From a checkpoint of a small transformer trained on Wikipedia.
Training: a variant of Adam for these matrices, 191M tokens, 5826 steps.
Each number is 500 + 50 x the weight over the matrix's rms, rounded and kept within 0 to 999. Layers, rows and columns count from 0. Numbers have three digits each.

# up: layer 5 MLP up, 320x128, rms 0.14, rows 183-199, columns 0-127
# down: layer 5 MLP down (transposed), 320x128, rms 0.133, rows 183-198, columns 0-127
# gate: layer 5 MLP gate, 320x128, rms 0.138, rows 184-199, columns 0-127
up183:446519469477502431527535552514496512453472506528571477540407505547523500485516472486580421481428506508525482520460514538498519478513507464481486521463512486526524444526583507368435456484475512546454545480511538562512529548559431520467483487561531367578455432509529485499450522433574416527528527517533566571598588472407421485542544468506480490533567550574478551484493466454564499589524
down183:535483504449544451497535467427490517577466500456498486485498495468450562521443468548455507396510576557459492513515471542428548464504469516495469449441563452473468450510445495462299492478524433528518416468527511504489426442460521477510505496442519523525518480502536503510504519527488567415486503417446521515484518530586517542523410534503566524473512584517408424492520440470482547421459
gate184:523468481608395549492487501447502543507549476489489601463526518536541514484441523522490581520498508507518490502548486480485471494505481520469545437454461490523496460459479440434464531461532531496489592413579464492479483503430501565526530452482588537516448486515503498467550497504405515491478526450503425603477469500571543574534515463583538489466561490469522482524525489578442578521541
up184:446475485487448478530492609500557480487567429535550633384521505466527523443470491507453526500427532527532376526567482518481487445515514469460502397422478541508498502484537537450523602570541456533550466415568530473542494497445463514511506522494603516518480550523480479481494456493390454457399470499435504561492535536518554507515466500427479545487498465457545522453523495476393554537502
down184:510548466474485462445496506496480551497500470562441475606512500447538548512539539496530550516568620484480478552463544469434456538490498465387417538548511449522501471474539428418393628483449501543596521560557499459436489435458524550411586509457545505493580521504511552607498548544456587453513557458530484577583540497524502562492505470535494471491484523491432480505562438521532462515508
gate185:466564502470460455501490543606469442523472515535503567493458505573469443526564399550478547538518441486599414538543520536555450491420523540463603531433443525572551467572535474470542489507525490541399529495436559478541515544565495536485477549495489422465537448461440498590542502499481485501496478536476493436556543410509491419498519489502404492428449511461458517442484496556465575466454
up185:510465573501549543417449486519451465560497484539495506511541473484482439558544481459620486474500500497446564540502511526520541540508485478577454569516473484505525493427564460414445582532538445442516544414435527517502491490499499519502588529521442472465593511537579604491562522517500502391535507502442496524517490478479596491489606509472530550505469469461483590615510431529478496510525
down185:611410538525457511460410473555499545539502542438530528465600404552507509479486518410602527532510535544468501482470517497572496588567493514493528529608552590462468553409455494492499506514558460539505504515553513536461506492639450484496543556472477497478544545494466536578508488414510494588519455511492508481501504420452506627411507478461436560536548377488467538492537409580491478509472
gate186:534486452555552534491470496490470550508578545475558458528492633398606428452520543461588522502535451554529472521529566472545461423432466514507547474481522505481505439469551509466437544419518430494470495468487503443413446512446389554468514487463432535539498472575557503425451441466527495464476490499536429544646531436468449406520548629454503551476553439555388541576531466472520393551591
up186:431405491464548552574526389473503511430416371431508548431578471537495498615567498498519523468538482461496591391548422489428507476598550570513534503515537487477440487568513411418523427454456528489469565532597490527503536547452619561558522552510532525502521458584464496504486522483450485523545502520468601442445448523474429565459478451476545479402507550530592517454513446484479549469403
down186:443476365641493463546516530434474480492469552485455442513545525454522483475446457489478477458536529562493475521473527416638482575432438415519532474540494643486442421497527466497664563549423486487484507436475530471546539466522480488491482452506482510463549485534580536507501547498441510536488471511501506518524500552557524507525472403441447457493544405510660490490521523549584439523558
gate187:499432595529549583490513439525480489569507513552581403471492496491524514533536514506483462491574525471499556455518514532482416445569447537549443427506488500477589464535480441482607494434405472521497519444502486533375432478463519473469501524473422391499569516433539522433558436586471399408519445557516518505618451461591455542508476541396446510476397564472497407512539492494342441571531
up187:517476397458432477493467457481463487543624443356462525551529499583512557559431611554513529459498521498544509511394527437489405528499496536648468485404518487433483544422514495520495470510524551567434616496461493461474463636526573424576460517443392570438517517462448491466486473526526444522476510538529491554505481520502508486478465469475480473371511520538533482466507538510535477453492
down187:498517463532400469494427501507506577533511516560521416519500495492612476495560519521498458533488490527519466449421490544497524436526537529492493523506584493615556483424465485480710598449531560525534476573522562442456480400504606429456509576523478538655471448536539480508573458499506430502477433465570512553510573573505588464528574488491388550547507532531440516610560470539472501561475
gate188:533625451460570417519424504414470503429471457501518575530457488498563510507563425559560560520654462537572633497648506465517493478542550465512517401467525677495549504418503533476520534384539487404502486471491432510397442529389479573624510494444528373468509499625450561540391521487494465428488520499495453483519434480441403515495453539441414470457519639516506595390577537592451481610565
up188:461473497469471549498419372491579597588580580450565528504511495586511530477509487414494431427494513517563351458465421502482512460597392494509589489457586472474467505526532478476521524469600616508400534413524589602523493551570527547503457435496376534491504541465568369502509569529571505464484464482513454502441570538502510520451407494528550388520507486461497429496525430524612528566575
down188:512479537507409489435457550515443466500465488583555412525594504389521413475509500506607535523595632431436467561522570515626517473557357472500552486478458581508495507454434539443651590520491517450537444563430591583493470460441491472604533452513524534637380429566415524444419449475467403510450477483588521568515490529491500449421468486547535465494440466486452463480600507379529471437569
gate189:487463491378469513593527462539510406447626463476497411448435578475435518422493496519591504498528526552516448557500472540632534482480571543467429454436488445514494437537488537460518524501550406488474515529550526547529424580504467559491614528588536580473418539447460597514463500496494396533363482565537412543539480448387498454520436600544481425465613484428484507491493466525503558479437
up189:491489397431444460469582490406537540496498562567560588512568498362574529554495509527576454387551489464458505396457449510579520506414531479491551508471524643467549527611494501511526462521506517529522485593555490476485544437549438501417613478504551612562450495496506479503499487498540458537562583552539459533542547491473425414500521557453512419514501492440550559469565506483488531465535
down189:546485519547514537587445511437463441444544549446520437633523486460532522496507414484539440576455517469492538443478572500449450534525548446380477449450516561456488507505537499506446504540490507503482431571535504565465385536522426434439426476507529478390528442408534553468466434504552536537430545499600507552444499492575479506341591490491422477454449560499612428516468437512413390494516
gate190:577531472554401510522553567455542518550549576503566485527518493445545476493488427621545541605558525493510530510488532506470421495492511511513507412542550534522555447624466511532459464418467378457459580466496432475413425538455536494510425566453484555489496412510585472578565572453426485503527576422512578525573513437505459417569427517437461420665455547582501461509504531476561514420586
up190:411490487488569510592611504582464493542492391455502545558574499572523403478540510570483513405496550545495394519435609525497479538461499515568483509460507474442424507478516474483563520422529547476527513472471526488503573535549385589454530644538460495462532564511502412509428521504553507550529457435453587477429501444474504571483568560558543446487482530492534527458506465482525480525314
down190:518506548569512435545460516534422526552529488532463446525473469487477401483594543439578485527528523574582481419499487540441494514523482479440478480443490599536535396399361491543680487476514440493528467485536556518414509580522437515475549606528563532512468468556482472497511640472492483572491471529522515629509531485485537560500537493524484491522594500544635529488580426593493501478469
gate191:495582502502544532512489377523475433521578509485456572408432407425446375490504443522542527519542477474580424533526542492515472559480551492474509521464448508442575450510409420472507530476508435505450556591519428501483477537543409557548529537451385480396535467460574492541569461545620499475469467479588530408519501461453471423544442549451487518529498390445461511465439593566549544498501
up191:407562538436505565568532483582533492476502443532473553522522514512426436492469537495488473530517525697508495447497543541487546484404571471410544574599465485475531453600522559527546543474554511558583542428482567520551483489502446501506437409435589537527483558559563493528543431534452510470453522481388438551547636519492456530565427525416517541514521453449567439497426583529484570490557
down191:530587569463578569477523485561471491513494478556470576476449430500569478477537507467624536495522486501520587438537394405509473493490516526473532487501427546378530480625490489509723511482431512555521534456545439517484493506509520501476502501473487530460492434525616518514519462428439546463464559475446557430553480492416344393388453481443448558503408513503545522512447575589480588477571
gate192:489484458454523435537493456509497433496546521528482522448481446452451453505465548494436500547508517520550404554511566493508527485542518512422456501478462505491516502476509582577495468500537473606499449521496519448539559434434526481486497465377488456476455491438464495532467498559531536522461550450536522464499525582523566442524518513540452516490463526489442456538494508465517662491498
up192:550625454474520522480489530496523518416454569422477494469493492525367481465457530408479524498522533622477431494525572546505489541494565370432484496459515511491562546459467442538456617526480519485486454451482427577539464479507473450491442485517467522476387567487482481513537546488421560495500554499481473481499519488516579528448514455531503518537497552466522474417491511423545477489406
down192:474522601575474525474539618522519480467449485514551589500510508572383496500502621455530475410448460499441489424564451526477458569449563557525525500463484584504484484527470489568462460492443564442520545562418459508515567495479568515492453508541554548494538496539545440500472479450455557477494519523505433548541481516485445438447505510405541463525526490475623506485499486496482499505459
gate193:491543458484535522503553544496563466506532521553505490447492465546487511432403504527439529447522564548483480530476495482502510438521506498489458531417468501511524483471568622480489466501494448591447483516547515515443465470531529444473583521462560437515427530500585493452463495547447483521479531440456527555523439534436525549488505492471541503457488505489439428528517530490505560454508
up193:481464425518484471466456438496463519558490432512562496442550500482506430515502489536457514464451482489548506513523534389480481486478531512540501480572504543475477607621526519513553509556514482427559463578517554414562466582463588480492506474484465521442459486468573490484580434499499510471505607483458484465501484498566462448475525482542415558437473511494459400506486503445453441428555
down193:486501493494522505455512477514465515507496464546457517475505447491534440524403469518465503508608597491562530583460543565470523437575474496491462484503472512433543468455542546409442513454503424513478413514521576507455434450483495505429558453401476427554443503454520482459482523572527517513478556487510551515500517499572554515547524503549534543472383464453424439485449488480476493508485
gate194:517486467476559678442487413599463598458443477532541576636503471577391502599564409535493443468488439424470489535490493491518432504489551501503520506459495484490632436537482526513538488528558483549463482553524491481524481422403438525477527505552438466519491520544465566461458515494625577462534455457522561465559480435510543423582448466466471462575443545427476507468384437445516467518519
up194:548559526478550542449408496471548492493487538457493566568475550514578490484609466537471486589544457522488531464486562510519564546554461528507587529411457493492563433602391459570455460429523549554532505518412449559491488515528596531477576528535456502476567493512429512474480514547509541527491416557632451505589421503444567463527509467472532563400480570525566596525527420469499434515546
down194:582541541480493478521522430507498502560446501536418317510558520505425512423449485545424539420535494464506524561496457567477535469420513495599513492475457545483490546519403587468556568508600397474512494440460559544491449511609496522508540476492535468449491442629566467562460580473457454471509537439543529434449454615540511537374476475499591505477503503581506466500489463538560514420514
gate195:514549385514417488530531600627538439525570534376498608574415456565497490473496442553467529462519493551586433453496490489479396582400583509521500421439411515568580558672457531470461487524431383530456539557413426424429595597468549503627421480417468462491467544368564519469520423544525488489482513463480473367440521432437448502554461536480494452493470520483557573503513547552501641456445
up195:600477529546476438521496441537567415551512423494438567491529492379524517323514470547533550563591502517485463546393522476369445472544492479421563413537399488575598531512547458466445343506455431612534427452501616512589416519531399516517479511428551546476466579440369452499528552547515467504577681498552510495489497442548517507531483474504492486522498492569425414392512599525538427517471
down195:525484585565398420489485484478479455591427508578505428409535472480445591450526573474522546461519539486421516435574506504537477480485558546594531568481601549432560499543513535550731386471427453497563514555554532396526555475469443498492499475457498475490530606402435408572491536452609554483459451473488543576531524624516445493497437548502569492416548532440489410471391610608499509441478
gate196:506500472555550563556606460543491405615538637415476492620441450564567438416484475530498489515585498538552465421430333449498409469545570570495514652463586517582614526497467435472489503479570485435447665513491484586426559580529382530556552690530546333481482473429596544529462485428587520522565486454524478494473498486429534467554540496455391488483524514531451510478554473489497578511513
up196:470489522498450603487417553529498592580456497558479534436509485441417529424452443489547466448524553495473548502484529547488550492419490518515528495498458551566473578449539581493504440556465583558520458425528675465481406411495492474487546506570471606499501472391493503505546391520486421465389416515521577526602467521474493599493574582407559420573496448464615536465466471559586444536413
down196:411466472480515465490509562537538557483552477447476433440521564520553481603515431589636615503524525506447541467468593417617477502481500446484363491396418636511470518529498504559701525505543580516416432477420568465514496556493486515544543514545501513570486592520414431472491482459517514483471471458532490523518528459524453519490565564606515392469501534505536448542499454495508439448552
gate197:560500408467582508445562604522474466479516500543482568402426381484556513503521527499459450463572472482517505437413540523580526521522614484523514603452518577488549524564524468466468520583472452426507611563560545427533574484453479479480453538509588453483520509463569535524507544476481459482437452493508494482545582402513534536505543508440517519516495430543589472470470577516469457484453
up197:465489464507521491530488505490490572514579568480510591546548569526537530463448458480399486503504532479568417483511552562440497499445378545462447487443480461446469552493482484393510518478512511561451446514511563506413494479634476602588514504492506582467585499527508506575520568506549539433511395503474513473501523541439522478578504534461510541489461569524533517512396496626482567477452
down197:533491490504499491478537478626543522447539506546473509455554502508463542573484527563359501485453452413455534469518438570524503508538587602506546570614462518628495539537450470431538495554521531487440437501565452465537530468523464506446438571481568574465467564474424470487561555445512508496539436545474448495559497493537595547526541428494502563573509533448618516437475566506583505472492
gate198:553429571487495470434450511550567500625482455432490525542526513488495505552493411504494503531557576500524494564528471587480550461478522545483468444432426418498481510547465516514558566487504440486489526518448497460542486545508488544444550525495466444484512459472545570548525538539493499389493491557423500480443486564500559544448545596459443492506452492408456467559538481452437538423593
up198:623434481446464552483522479507498620516567508466518546600594470470493437462357516483423544584508542450524435532585463548497505444520427467494460562513593403402468529496491574523615517463542477566459535587452525478434501484557492482471496433486482443472470470591520476588517492467464538434517532467461508468509465496519543454454538538498581519449442527530451523531508492482427493406554
down198:606476453543486473572439455548449493478551507557542569458486476445451540533467497464419551530555492457596515481470540531440517435502464379526540505558544376487529493474506547481353479473486524450464569500568525437447430538525545499446507464423496453550557569474475557575459511517513458513500438530525509591422457540484561546504565536468533472570472541461350510578434549483462523496516
gate199:436546494474431458501484532526513499381512505472550480502446484578464579542529562527482571442452484481526430536528461547532499501511587485548490503363496453452560498527481424543443536522556475497547505487494517495483547435556395545500536506561519506460484492413484405531463562541540502505457457597536517479469472459473391421485523484486500489445561529460494483575469458542545455573434
up199:394470538563432495504461555606475527470469419477535429522552573489478462552554501576495450523493493362477584520442413464456537452494560519559524517463572480521580477441509496501445488509477452499475518575413497488518534500584475482525557482654558458405498440495510434483493532449487492498544487556484518544491485419493430480530484487413504507512515455530477513517494485590467434568499